Part of a small language model's weights.
Size: 4 heads of 64, MLP 1024 SiLU, vocabulary 2625.
Architecture: LayerNorm before each block, rotary positions, no biases in attention or MLP, normalized queries and keys.
Training: a variant of Adam for these matrices, 492M tokens, 15018 steps.
Each number is 128 + 24 x the weight over its row's rms, rounded and kept within 0 to 255. Layers, rows and columns count from 0. Numbers have three digits each. The size before them is the row's rms in percent of the matrix's.

# layer 4 attention query, 256x256, rms 0.0954, rows 222-255, columns 64-127
082:138106096133134135142115169140158117084133147127144104206146097132120132137157133151162126097108105132103081161180162157079123154161133117131156129151119113110141131129130204151134138151134140
083:094125170120125138112102148185133155158099172147129113131097102165144093141130189160125070151143116129153182141119157131122170103141103134139116131125140139126123154150108135099154173114153167
066:157107109099116121140103158129125123137119108171099109122132114137134141071105154170105097162124156104096151152080103100147144149142131163081112072131112119095172140128091171103153122107143155
081:124116107101116151154114148135147117133103144122074088119160086152160150137139099165156107122115129128158144116092097132094118166139115111122135146114153137172136129137131129106102136146170133
066:173112119080138159168087155156105078102134168159123147123138100084132096162127171096089093098100158121119157122128118139071139137144096148118154099129145138142173146104102126158143106113158144
099:115099104139163120139113119096143135146128100086097118166141093119124126109106085141171087108129121123111120151141138104124155113136168151178105162126127151158137141165083098148099143140137113
139:088152095086185120149145122132122099115108137087165150117083145102161128101101147105080127153083108137133162087119086113140134123110113155069147099165143154117175115109129149074155092120149137
086:145117134136068110106108103128149185141131164106162145120138127152160101169183160142147158153108130168112099124110155117128160141111123103117122138102144090130147117126109121118100094152130136
079:139115070124099152169124147112135121109151123103095091155114135169088159098114132157127133118136121087129108104127101118117119104101126196089165130148130143109152112123163134109162105117111107
084:128150136079179120150127131135094077103160114086152160166091136116130165133091127117130097109104151144129112095113122088115116133161122159130128119176126173114161157162129123135129127096113132
079:107145116157085142122155140116121115121131144186131100151151113092129154116109096143112155128143133105123118137137094122113189116146110108157100154115164124139122118074158159084124174147112133
086:122155127106122168138135116171120101167127157110124097120121109147149097121129112171103099138140142120151111127149081095095140118117098115126122154141164134166137126102177131071168131139123082
089:123137115132075131088146119149132129150121151168115105111140114143185059131134156141107143160143142143120105143137112106152157135090087122095112124080162097116122098088134172077112124137120093
094:148114173117148103159109098108116114106189129132131178141147178126146156133146106155125136141101115154131109131121154148116124123133104128158118169167097067136123101199137112141090125142134139
077:136101120131171153123088122157121089133173109116144139141126100143136148136127140147124076158111152154168097152144148114140118100119130152131098081130114103100154104114098151140128121107118141
086:164139164115166170121130099141120132087109075159163147081158131162112145165148152129168161136139096121119154106165193129145118133140145101131186109139137100142128156180147095152110115147130115
079:154115146132109128147123097154122129178143118126088159125139119151133111116119101108101185148142123136122124133111125140117156105107103149075123162120160132176131107169166090108152113112104090
077:168147135135143141137160128163136129124095143147136094119128131131129139105162111139131130104153117111099134075141078076164132130123112109181148118126132124156165089115136086152126122150138079
081:080097091094094126138163119148154110137113154117113121105109130143122135094092101114105159134139106133129123129129069110113147181118085103035109180168155149132148147133142113084146120098118117
107:177134123126122128102093132149142177134138117120128145110135094151120099164122167136148127140122145139132119145113164123131104135085165121128153117092143059125132105135112127163127117142128111
077:200078131144158152122114135078133139104107119087134096134115133146143143141085146112147124142105111149121141174148141141170132157144157148147172096106144135107091149147083109166133091086164143
118:153125114148088141089102132134126140152113133145113116111130076134149119107154136159128120182152141158130108152143130140151080122072142150119144121108170086153139138119143088125105136194138109
094:083145124149132136103156124158092142138140158132088102166089120152150132098120165122156135132121095099117163118084062130134106162117144158098109127152134120145104120099137162101183154135102105
075:141145126137130156104104126140117155152131155166155107181133144167118125123169167118128139111125096110132128088080154077102155078122108157148101124122128083134130150125122088158135151106119156
095:131134128142101113082116161098134133084128136172108118151171163131145129149123122095115115141144080154125123160123125111130140139113139119167139130134176078184119126137122135131135109160148119
072:076154088095184140151147132137117098128111122157129113145109156165136118140130121107111130118125100147150143128093122157089164142129105117104146068120135142147129096101144133143131122116128120
097:157096109124160138110117122143113134104175066160117162117150138105159135147145119163153098118116092139153124122110136119141118073136141152130148124087138097130111092160110120155133120145146145
072:141135111101098121122123123129127156124137158154122119108107149141147143112096105155150119143133146119107085193117128092138140106103144114136159131166165075140153131140106139126130119124144089
184:108146131121142089123182090165128097146123161112146146124087134115142102112096135102104137127117138143098139100108092137127204153126092106086102148137080214138129132104173146084131129093122134
097:124115145124125134108117131085121091176126120141130148120143131094138122153162122137123090151136100144138123121124153120117152116145125122108132101102096147116127081106126092141104169143071127
079:138129083118133128115127114127149130065128099112159105163091147139143120131132153148137172127091103124118125183142109129150078136150133127098144138120120202168130085137128162112170137084155147
087:172159134074165142135121137150122132132161115144103129113127125140118112143123160191158120110129112104145155078152155163148129127115158142158156104149121098168151142175110137155057112163153135
088:118165122153135128119153129156124138125115167127155140067124087167117107139128078154114148134138158123131103107088114136135180147127100071101075120102144165183160106130124114089144145150073119
279:152120146144097149093076136141126149106139115166121117111155116130122114154148138155143124145123151138125107158145172134150085110111152146129152110111173071116101111124115134153126124154132117
# layer 4 attention key, 256x256, rms 0.088, rows 222-255, columns 64-127
115:123142117107131108138111144111128097144104123134125149119138156097142156148150114117164146124121087140071123136115103174069163134126092144084158137095143113164143070138169112127145138149140144
106:127080130080095157100139091133155118135147127137126201144128171144111077130194054107140158121121150123139126183156137115113124163138172134119161141122120105157161150135110117145152085118124149
079:079158132114153105135122146116141111101146133161121119159098104135093136154094097106102095153083098145162155126144150176168114117120081119163127082110107126111117114115123142135121124118126170
076:117137123079156101152123105098152125072146109105099136143128109127156127142096106078089131131070142141141146129156143192137099149147088097152148136152126143134117088131139153120096125124114174
063:107127107125105092108135142158218148116128122126117115155123094121097153162144085137140100142160148110111153104148169144122116144165169143139114116132143117131096150121106123109079137101118149
091:133137088095173147108085121177092115131139154121120153158159106128156097160141132086147136123134124124144111118137145181124123188147132133148122112109137135135123093125144124112113140103115165
118:109069179131160114117126157116191139155125148142112135114136105109098118134131110123151142124207123095112115156188146137150130105155163092137107155120146122117112122149094077133104150117129138
081:097161110163099162134187086089092142119127123117098114095137146113164123099131113106125109126122116110130164137138108107129171112105092108086140156149141111130150130145117100140147088144110101
075:148137156131149068132090132114129122143176130150121117167112138131114141148113133139106154108133123146148157089122167131114094134124145171167120088119107126114109112147121160112141116128169172
082:122137137103117101166139146133158136156125133127120166133121112134103155140131124125142123142163085091102148137171162135136082085145162074116140149119128107122125152153088084158090159116139147
068:164114115134143121102098214117157106140153101152119131154124104128122111094162141133117128135149175103152137131119147155152122171159140149117089097121154133156104111102145157123141125131110139
078:163135117126139149096049166136120141175151119137144165126134116110130094114130104120119134138143155117178137123106158100122137238113182134127113117119140100111120106115168122160094107133133176
059:133138116148142119115128177100116159128135119122111161134165133114128058089115120146124153105140129109091098151121113085156133159154101137125141082141107145103132140144155120124151148124108152
085:135128142159108151080164112128099105122141129138169081106134151144127079099101136149100143131104133107108109116167122110132131135089111117100161114101164161154126102110160156127144072149140126
110:069129123150128139141075131114115150125160113115133116155162170120131133133099133090155141086094138135088129149175151170114171114116130156128204111120151124133143123121140119140166104110129135
092:111115123143116112115162090168118148125105099103141130108145105118120134119125153103131128159099122104130116122163112134119086107078131154096164103112079184140147130115134151151150104129143130
104:154118131116115146118108159177137090140077141167150102134112108148165120154123083142144097160150128144145134107128168110174134165149163113162073163145134124101080076137107133096095163077149127
113:137118135099094160159116082126106149134126106144104136156129107156138101151107130111177057150137135154168100096158086136172086159145118121171095134151125139099122167133114122087103162094119126
091:175105096103151144101157122159143119169122134165116139110122135123141133134128110150142140152138135122143145135127137125143089147111190125133075142138126124152087167116144139103067154132126122
080:098108129163120094111166117100114158112119129139107153110135163108127145102128136101123144105134055136107124162142076112097173107109082120098170142129114134125167095135157131128149148143112131
097:101149121139110093111163130108114153130128128115153130101126142123129160095120134142114128095128077078094108151151080185074163095148098144089159115118136137111173110128159098146115181150128137
131:098136116129094115133107154118137148132104150124116162141158149110122130130156114098144147117144087105124161137121131135061130153103092154090212096151111084121158095109185114160142129130137163
114:172123174137158147118173075095100118140130164101135131112153127143110102130135084115117125104129134147145106114074109087139140147142152098172084168133095134121148112122101134107122140153142139
099:144138146124101143154079098135121161141108152097100152103096138117105072141144132137083127145165176130121107127156174121142108128125129159171132082150142125094133157154094140150149126138145112
101:096138087148108117121136194160171117128113116135078146116165139088103129125121079086140144151201122104137131151134111127085166139107118124092173137116127116142146134132139122139138131096154132
110:135117125134149145119103119132121106146126177140105126119141088143127077157124103139075115181161177152110099131163160138176151124145163101175102171068146111132118161114125126128094125093142133
119:146143137142090091163107110110141150080069139068124112147097164127120151108146162084105147110138124081129151140113111108143152090113145127113185109166139081121166116136148144168153108122140128
126:214113127118103109139127156128127162126150099111112154105137150103093166174137154154133144134105124153123129111155135142086090142084112135160160095116126097133125136128130158135095099163147114
084:168104137125129149116092121143150117130150122181132106154128120145132105144135134150128158165099155153139108145127197152171133128113175099152126096087128103163101122107109141130121082105132121
094:123170144121170119138119178146093109115086158147126118174116152162128129161097119117139134138139167163140123143133102091176110132129116158159141189119130131118144139143132124113145096094132131
104:148124136094093082106142107139099120170138102143137116104118101152123134137139122146099095131102196142134101130122141076135176139168134138114099128143151093118167151115115147113121117108109142
099:107110102119121115154139088121128151070113108074140108110084106136118184154152149129083134170131127109119121088164098140152142075140125132138148143115135156135118117106080146125128114166112147
123:148112127168155152107106115096121123102150138150098103129141099110153136156121153107167112174109184192122113153161166118152139129132127106147100125103109109117090127120117133131120137149090110
110:087129113164124155115164105118103119171119125139123095135123157113135137064130134114164119092180077124162163165156113119086204081133118118090143087118085136073139089122160136132127149116114113
# layer 4 attention value, 256x256, rms 0.079, rows 192-207, columns 64-127
086:170135131147157081127109102124106130108143125099148163130078153117148125160090112115134091113114108127173156135118129130117174135148170118180121127131126125096119174127102105138137175131108167
102:135083191116110133107145117107090109112117111088137060099113132159121113167125152153142163140118096154123075129127098096130135105147173088106125150141132135101121125124098156149128118140097126
093:129091124192131105094118144097159110096098145128118132106133118140176078125146157098093120129147139112117127121134106069157151112120121128102129163157099137104140118079132174144122153134167155
088:063114119133138072103102158143124106183116115135087168102117083092096108088129087138133090101134174121142094121115130113137127132145123120164121120115147132104153103087158156140167159104131133
084:092129093100133129089062140126170088132096161135114099111142154073092083122167215166088077153072132097087104152127117108129123137100084110109155144124113132107139122131142175112126112149134136
095:129159104126129122125117129107099154168081144136073098115146165108107101157114108181127170125130130118150192127156085142135165142137145121119138077109152118123144138153142172106120129162084124
099:131095130119109124146123118155142117164135144182102173108115145084132125117114131133131074148143146128126147125136123162132146137161081124100126130121162124073122115116144100102124096121136130
095:182132104139112110127057133111110091144185135108142139124094136115121128167121133100163213161129119122154145124160096189135140127113117123112118136111141135114155180130111072136151126158121165
095:116116137113072143132151102073095097137112134099147139114133153130163146132078129143103162132135113132090165160145110160135154159138120119132153145118170131097166116126111087110171149131140123
092:123109126172115123122141089102114138149182138124110097119154131170100096109130140106154100126142112089127127149100131108140134080128148124126136098159121156135103129166100168140141139127120133
091:136127116156138150135115159124156176098126132134119114125154105147094130106116135155092132148125123057137132142173135131098109115102145148124135124102128145181140120166144121116112078146110120
099:132163175142098105114092133138106108056112167113127149127148171158121108139169149107118106119156120102118111154121153206093188107132133117145115141131125112137130128154144121156132153122106152
099:138087134107086120171099077154162105165113079140094117096165105142097107115124129115130101153089115120129115131134115117140157103140150098098141126151159122136099163120132107131121108151130102
097:114166161126115160155120144127146144139074151110106121081137145177115132151141130159114116140172150140138094133140126142147134106113100148108132132148161135124152090161095092138116128187141128
094:106141138128120105112099130176142112087133118089133094121101143133146127130137110063146104135119114153136067134090113094131149130118149136150131171140128133100112117126030130126164108118111118
097:109160155116139171133152139112151117101127103112109091101078081110111144095108192177099125112127104131138122145088127099155088127110106139121128150073133128179141104120131127147113129156113080
# layer 4 attention output (transposed), 256x256, rms 0.0781, rows 192-207, columns 64-127
089:108110143056094134150128095161129156118121156151091161109148074104149104143180121138129135102109137130148126167076110126113135156120144112142124123125135187131116090130140085143095080133170121
103:179173130103161094131157113161118097134079112152119105156147141099140120132133168111125149124106133128093154110095147139154116132154132142120141142123115186102075125099137129127145108135122123
089:146124081139127137168110146092141119114102107128154118192112114143099122125151147155132144134099129142127097135120082115156113130100150140131119120117182146149109115140084135129176118112110107
092:096130134157143166133099095135139152132063139150136121109128157118095113123154121128122141133143130091141128106081123120104155121118084122148164148121141131140111140130102142135168155118106121
083:142110113164132150142132092147128149151167095127133108136098131118136124131128118136132108127179144068164108120138134116137093084139146109188110123139117091127097151105128158104160125126114091
095:133103157113107161130131100163130148131150106106165142118116162167149134135108167140155122133134076128111128154128152158133096085109117156160135152147142111139122135140166064118164117110127065
098:123139104146117143116135157118127139139134157148130102107115174128081137123143115141147152131164108101159129140111100100146116140126114118185142147114116120132169096124103144117128132114113089
096:138104121155131127114139110176122116130111163171143135141148094135166149123089103120141112063114118173167107102168143084153137119106148172146142142153123122131125101113135099099149126085169075
095:126142108103120134144107170148144140088129142141132092104141119113141102140121094150103097095133136118137140134100120145154107115168145149102134126107153133122098150137154127171157125137174098
090:137087151118152079108120147125125092091079118068123151191113133141144134125110136123133079148096116169110122103104139164117122136156147144106141164134141115142165097161140112125156137099119120
093:131128102131124133103135144108130146117148131066136111122119125174143150109109147129161087155122109122144116115162130171155144112127165127069127107170143090137180153155154136131172142105146081
100:151144136098169161111118114142122138141116094094162099100181119126104108168135152136148091117129167127149137117112147126149102126160165137122128114153136114092137120121135164150112076170129142
097:126169140118148125119131085091108128101160090107114132117110127126132101155123153127117134115134138100130131090126084115127127160105105123139200145139102119097127125143106153108096155123183164
098:156163163126142128123124132121134165139131100123151107140124104123084150133125125168174121102141154106134133133155136134157120097146097104126141124168133111137130158144108223097184099141128109
097:129107145102121106166120074135121114144093111134095172143136101116141145107154159158120121153097148131117131185064111131162098149156089112143079124102129189119115154094082123107097130129161133
097:105112135162144138128123128108136138150130117136126167160177120109130147111100086113125114168175173111115133134107123152093127133156073134115156098143154137138100157118098150096148151086180097